Weights of a small GPT-style language model, trained from scratch on English Wikipedia.
Size: 17 layers, width 96, MLP 256 SwiGLU, 2.13M parameters.
Architecture: learned positions, no biases in attention or MLP.
Training: a variant of Muon for these matrices, 98M tokens, 11996 steps.
Each number is 500 + 40 x the weight over its row's rms, rounded and kept within 0 to 999. Layers, rows and columns count from 0. Numbers have three digits each. The size before them is the row's rms in percent of the matrix's.

# q: layer 7 attention query, 64x96, rms 0.106, rows 0-31, columns 0-95
# k: layer 7 attention key, 64x96, rms 0.0893, rows 0-31, columns 0-95
q0 104:559561536511527469481545537549464492474486470490558504565442507472498534483545428484531539507522555439473581503508558478550572525510445522524470556498498476448536443492508494524480503482506500486497552556586482558463498415574502493457487438454440490504493454430528513448585565528509494511
k0 114:435481498452430442533579472492501456545579484466446484456556504451478467491570509543525462496473439480490473506513458473457479511526538557450491517484443479519514547487463548475550561463512533538475473460521577500527510598492545461590484513552540474510516452513490525534543462440458535573
q1 113:506572526500458538530489429457480486457488459487472455483543528404501544543426450526498490481514540466532470480475473530572479511481553546482459467508419546510555458500555467452576488532500462496593505510479447437512537478571494531571430511458504487486500476555575548524511513560541514508
k1 109:524426513504581514461509524531506564518505498395485439514495506535441590459515528492562475466472560470477554521522542552483505530501530468513514516429513447495453523464468550458521536553452505472479581475593486478452420473481428506454495521533563504486502548472478477477493511456534577493
q2 093:491486477551514499452479455520511478484512420486501518510519570432523571513431527510521496540495489463460525503496430510401522489445504484548499559471472421565513552478513518462515466501512429516474530479519477577444390504537489538528471529515445506474537499449448416589512535456450494502
k2 117:544528461506451472528495512548559494486437524469485553471588502497474513531494505495421534499553551470533562421534469488487557533499503502536424497552496420559471505474374540532539522448399436519494447491504542530521502488478497498496461520470530498524510547508498494537488441466421552529
q3 102:515522448490483484573438484534550545514486514502486485443494547511439456487546560487451499479508573473560489540551466431521504551519456445511529475559502474509507573535471574554554452419512515502501520520441504552528458449455491561383429483470477537515550467504514475508491487534505431509
k3 112:486502521480485419591551467474491548496523486405465501424479506553477529526494522464512521484512454490499508498468504429539523575500491454480533466485541470571597462484519488513546468493466524504495489513514523549551460552535546488439564526478379467481539494530478419455515578488520470545
q4 105:539497563565511478540423489421473538522487436428498571509546510500559553474523572499544454496504463500530503531520454545500473437529518507551500533500538520544479512553440491565528505496546404483494463609533424521476520476499556499482569418530494504499490489544451451501495461498502465475
k4 115:479482497448433485467517508468451446502490504584547432468553428448494499443436445499526530496463508534529511426481604495509501548518536503398514536562579554541517468564482446528537500513473525483489497482498572555508458520511470546503504538498485501540469593486565521484467507449510510498
q5 090:547488527517488590446495546478498472437523473438490608461536526514446476502442577531576529519530548570558513477484505535563510490553490484451475470473536559498526526490490529523504519520437526545484522451508463495552540491482513536392523584472499525587518524497543484471483562470510531474
k5 102:514505470401525466543416457478453555517559487504485536437493504474501544580484430449531522457429474517555468487508526529512452508417513456533565489497474511467458502484513474427604425517524601497499514496475545495499491445450458558508523481488511469471468458512482463504511473568530480473
q6 107:490499505450435460508464491548548508525467566461536561468513435462568442477491444479527467523475503499473566493538508449472528455560515471451482500445462533594454480499494484538517469439558477568501490522601490528512566487444525508532537556456420502538504557526461538510477494555476561540
k6 107:521583496512555477570481520495465534427496484453471442409482490534439499535604533507512460537540442435564465423490459551495519553460508555467463516490537438522479495498500388535470524471513496454556508483556504504518487476457486531506453491441508518509476511543521541527454454470512454448
q7 109:480448488496531458471490563489493440517438492479450568480537462473481400444519543500514443470476487500487462554568524464532536511496514470417477491471549443455526533425486542575436553429481500432553534475429498511512523568508436493521484507545504546501464529568503546551558485489485493494
k7 115:521541487454552506573546520432497489407554483540507437491455500492465575468484458442465577490524495504461531508448474452456551368448474525514534493579499543531446487440519456533514500505516489531452436528506479519473465481466510500524553467482507552529456544497476434513511506523568519542
q8 109:510520444540453589493427443441489436516507479496553521460432436548515491470525494475502505484488440551514476495468469471410510501530443405477499535582543463497511450508493522427550490532511498503454473525415488458461526507566519536496543520524531505563518494542532492547426515570455476505
k8 107:515469517509601511453511483482544541469480533594517554588578569511460505536444532476489498527546488544495460516490519574521490543525472496454525489468499488554424482466569462498532497473513530517470448473485532570478462526498436486532484499559446531434556553515527545406514463471537470467
q9 104:517510532475546498514477474505525504491520479452516465435494538495494478520460508597566526505454530501471469490419530506448628461490491519497491530493509485465515506544429453451498554494501471547469545462457551556576611500466491392461484462487477515485436474507471531521448479511456440449
k9 115:445542501584435447431454482547470574444446529532508499499575513484524448481435500472514612494514489480578509517500509503498478496546508540518494498519520527506454467496471542456551549523543499444500450578516490490553471432403548535548524488476531449486504446477536522463531466458473457475
q10 076:554462525559475510492512511491528482462406478619434488471594507525461558484499490504455537458553508510592571480453516488446556523493531523561421499553458477505474557503437517503428515520416427467495482540537522564523494512517487486516489509474461472455486528527501480475517462490536545509
k10 120:518530542495550462493527532482468501559479549503471541490497511523432492480528491494531465468485443489555454524516474479503536513503379509524453315545478558453505507504469442493482509527376545508511527550506480509492542476550556512524529475497531475561497505496496503439516490540446505464
q11 100:608566514510505540557548526518521517466470549496479510489567414443467501422471475583512477419531472514499492545444515511544473461490532487421487454532525465514508499512522476483486486477531517548539515462497492519485394464479507482523554520478538493526456412588515510432511522436458542513
k11 105:440477508536484493516467463497470489528516472529429412446424506539498575530500483449519521517522503483473435484513480485499419561441485513487507501528500547526453543511561435528527514445488442477492540534467468423447509528508508515468451467623458479438559531459546430525529511567498529537
q12 106:523576522474488591529541549501501519486495475513512425574493560450516515427452507476423449482519437484488492493529518468475489440417482506532456517477515484576505535407481599490481499445445551517520505510545473496441513503440547514505485438451483446482556493543478456534509503570528466499
k12 110:476474526509500451491549445484534540494561543430448509476473570529487490475452450543530489525546496488483566536472514474572551494550502491505500451516500435528545552574501426530457458481484426448528540520445526512497483500502437520545493500525476549471400499530566531550563537439431553527
q13 103:490433524423525499513520465498477526465478432540480499588477478573514437483508550513469559536506499450536480485568505482527494483514541523466508480454532497520531615509540503527553528543474461524422536474566547489521479500475539484427482520548436375499518506510502483498460480460444434551
k13 106:487501530515491515499468572530524512506540522402494447481512526435503542512473482438511435555457469496489502471486526536479512533447459524466466529497504539480515445452446501524489477452501472486487411534472489494546523510543511533554514455386565503437420556498439435575538512562460423474
q14 096:498472486475429565488480534507508538475517543438545533481480522517456490506404510470426450501472477481459512487488551532580497468454468468453540523565543521414477478477523506568520504435485457496552430463474544435451420535429517512511471514489489511520396499521471521471481560519505529574
k14 105:514518481517529440501530492487523517480561461488409447565527471415440475507473472542455583494566511540525496514520473503536473491432482477492543509479448524538543599457510543532546521536471482490512530477465399498446488495532429515476539539558471518491485511561517459590433470472521452461
q15 109:484486432519534525540557484463510520536526481495436549467581515465495420543550509463464529591551519484518456481539564491413494521502435503497562527436468507551469450491610536513514486536487555567510470519483468481503506501543475444498580491532518564510521536536524508524491475489499401510
k15 112:460462551449528456471430552473512545469420563536530492506471473587531473489516541555509457572546556526488558511509443456509559522551540474432540449527455537478488539522441463498541469517519451492466488496486545560536589468477469488570497533460455489510497464503431477464494536518575517505
q16 109:545500523509582561575515458464537536493522458489484491479465537521499527494431438464541512482541491554500503493475504514544539466513532499516433466485497585463446429436534460500474490515458393457548449498488533532539461457483525511486493522430508498455602465539562513566561450478439483499
k16 106:464514487511505524458505515456444472536479518482456548535526500501482550460516451542390394483519455574530516528474457442507474560496533533421561516452474404482488537517484507459516477520461553472488540497481360477498469481466531502450458486510514471511457492491432473445522543503502558507
q17 105:456457544461457471507565466458542487519541526569484523527481545529543521458513508452508467581480493415453508538509542465415487542481482527507487475494478557485551470491507535493474436475556495509481570517446527483419540526520524555499558432517499529597430451480543447528532423514500558489
k17 107:497542466435554494464502482492488422545496476475518406501433522472505500448533468475506476486456524428474476526545529475591480447560516494537567528531507453526552555541539514506522537502522431519548492476531514544533549558477511475540472515405506529500602513527445519466590554484465512481
q18 107:481475499465533518524506589535521590444509509502478480539496565532486519486515510498492505504462509499574499497431506533569471463538507478556437517518466490562589465477575493528531522462453518455401517490431522491488465486474531503515595534523487501502451486515437574560468564579484494560
k18 107:479452539516602512528457452521531499459515495482545431468523501517514416530448518482425523554461499592465477502532522522546536538521484514447517461477522536438475549502476532558527564457494522506594435481454552528456515537427537544423497457480452517516485507547476477497574476459463508479
q19 095:531480527534544561477560469503428520550515489533512523535421526523471519509527508450543469495560490454488489529491489485551554584560471516502588492538474528502548609499490446478529425512471516480492571534453521508472511483505553398512548505455437470511462516571427544523448497531507530521
k19 109:474446421455556530517546497529503440586544501440497516497445535522511508468532535464519464532435511443531536536543453413507440538502537521494514428440542552530473457572502550474463461462614525493498458508494481453473508531472518579511500442512533479525545545507533515515512525510539435524
q20 099:431460500477506518504512457438473530495582482536502542517486429524495446534495426572535489491451550503482547479541518491442497461466423539592487482520472418491477598475495484395487441494500480535497539605537535454514480544502490477541526487537458482522517424482512485517478531535459517512
k20 101:523509511537418509483445552529573439471497516472424513545486563539499470537527463444493440469519525454485493528471505498541538444474519411475503538463519601488489477497529425575513569486551489445522483492542479494523507515459476483526495431474534501608551470474541487475555439451501519463
q21 082:443544518547486516518480476468412482461525506495486491569535499440479467545530537465541455429481451515578514508457579482512546546525460447540565442528488525467555508501506443494535569560470553522552450525529593508518487526445543543457532520526529492491505556502541468482563483555448481558
k21 099:524507520454426488502425552475495529541598501481513506464429471527468458543452528459555527452438495532466443556493522470543471486514473528471454473437501535482457499535519462531515447498613595521478556485545471524485541510472487465503495478546448503492449564458477557475516576484492551453
q22 101:509585534435574457581523456445481562486395475493564490551509510492453550490453432576470451483583519542525523483506533548541512507476506483474497528539495457550474479533510468520484487538546569481465529512472505514420534506443472526471506535544521505521521559529572558510467465535446516502
k22 110:558440528550546488495543568502496458533509471569471475433555427543497538466436589541525551527519484519413499507464507539528491536451555507425461513502466506537489535507479487567492563536510524459457452557488552483490462516496482508516508515473465509470450474551567490515478549577407511543
q23 103:544466494459453530469497483492500496502446524517454448460474521506442474496555470522542548471536386515543481474499524488606555481505496530488486492422441501499498517482455544598563509453516505473499538443552471523547501544526515520502495544494543495448471381490544434487491523488457407524
k23 113:478469520562432406516565503536496501508516439462543499518462505421531509526535456457509493505462596524478477551494502541480489557457500473470530481483546470501473544482554503457433491490488553551501499505534480567538544454506496514542439462527464468506407493400505398484528538453469504442
q24 090:451541466518463517480463455485545486466483557488499483521459491505522481498567529494494473518450504556435472466506424526511451483449509485509580558466508414569519573431549482541518431519529445510541503536500539512535519503502512448498500530461537513543514407452626483540515489494557452436
k24 107:529488449586476461540521501463529459464400507515455504439518541473537491522514477458445487567561540542440572459524546556439512493501524485556450535467445451457484473515447496464480547580443453486468455505496467556534432516533430504557571495525455473479507474479496517472433495486515488501
q25 108:447477521488457475519501564530535441509469473512499485502435554444537466436402497542517563491470489526526453558505469494529485538518564483521560494505492502513496512515525560597467600509457529510547492448505502507599525472512514463546499492516535502515493427481499493475559497534426623518
k25 113:464543449522466466541558532486485441476495498525527487496508510555532525523521387475457542420470469449474444490500502524493516547478450560535493492526490485433450537437518519416499494422546498445523499433526538526451562457595466509485522521437529528467540493449511520507551547434545481463
q26 103:498544579570432511463515580409490502508563481541518576480482549533412518499592451501512484495504492574484545512520468513462528546533498528483485473552494501556543516470520488491494522518538506517485462521478602525541583478468503580552430487535466521525519513541483488479436551508471461534
k26 111:520559522516513485605511401534450511537519505511494540604495512550549459486471532421521422499469485516507567517459531490451517498533520439503551517536478449518478473511509489516498498445517601484485547497501471553464537589498504462514601510468523499483553548554563529509534481483490495450
q27 103:519593470532534546509462493550396489403497551516500470538545585507478487497497480502548471516475532467594553520531513544458481473522537495488511503477573506516483505506553513476482450462514486426564492528541502510607483462552523493510443444522523495552432559488506513524443496487532574529
k27 112:477399498483471462515459487452523542530487514500517520447498499493555542605519520578532529474501513511512543464511525511506476485469528476469446474536487458472464492509448498510575527544473495476551471452619436466438529525489485423510555505486472485494504574525530607525565498554535433480
q28 114:503549564512519420457560416437519460487498552460483435462474470478507528553488521493448505513435510469511447468442404471471495454557466554513521498539535500532473488454519558518505523463483531509543527552487534496524525574383484512438471475477483551509445484484486514464514484471394500490
k28 113:456552522502431515549518554448490525516479520523464465585528514486542519477530501452524497462534459487472485483580593414542554468506496538594460500492587451540558539523471462522512510537562594515493519570536469549464492451475497564451486490528434503437520492484488454511499514506497461510
q29 112:507437483538466488508529488506426585504479499575460425514482512496531388560523507589482585529458458549490502543488507559415482457562525503505522495517540559517507457454508532542540474504467506493495502573463435473519486501467483564527499492530402524475490483528498554522517539460516434510
k29 108:502523527529514461462435540458618477499556485535508556570518487491496417545506479474530461469480579469478510448451499459576562541564463468472513491478473471477538527510540503569490564519457508492527409476520527549499419531460499528514531486469559459469524568493478478512539466520491431544
q30 100:467542473562469495578586484433541491450453489465551498520507465492523462573529515504498526430578486481458458429474518481528556414518542521468494499497525501518529469558462481515436513418473481499543528417482444451541474528497444531495530471467596512443525489441481513512505475473533471549
k30 103:509463508514492528468466513586442456496474554511403444480546518510531523553463507517468514584426502520459545497524501495427479466519467502575452495528498512578550552462494516451465462476450544524508518570462458536553466394498479483562464530571453527501489527514515526407485489490524492492
q31 107:491425461534518535582508571445498478470509528485462443439529477475519476513469492454509468421508458513496543464502473473512524561484520516531426516507464478446605445587538456499451446477523488478563499516585496570504510511405496464488542453565454458536528483505506506527547481483525509446
k31 105:501503532510499438472467406468494474534512524476499520506529472542544411540557508500447519491506519430465467550458582489476473473481487574453503534454523561543430509548444500457498481504478437530518636471541478508538470533523525581478450486441504527520508526537540503438503486557489561510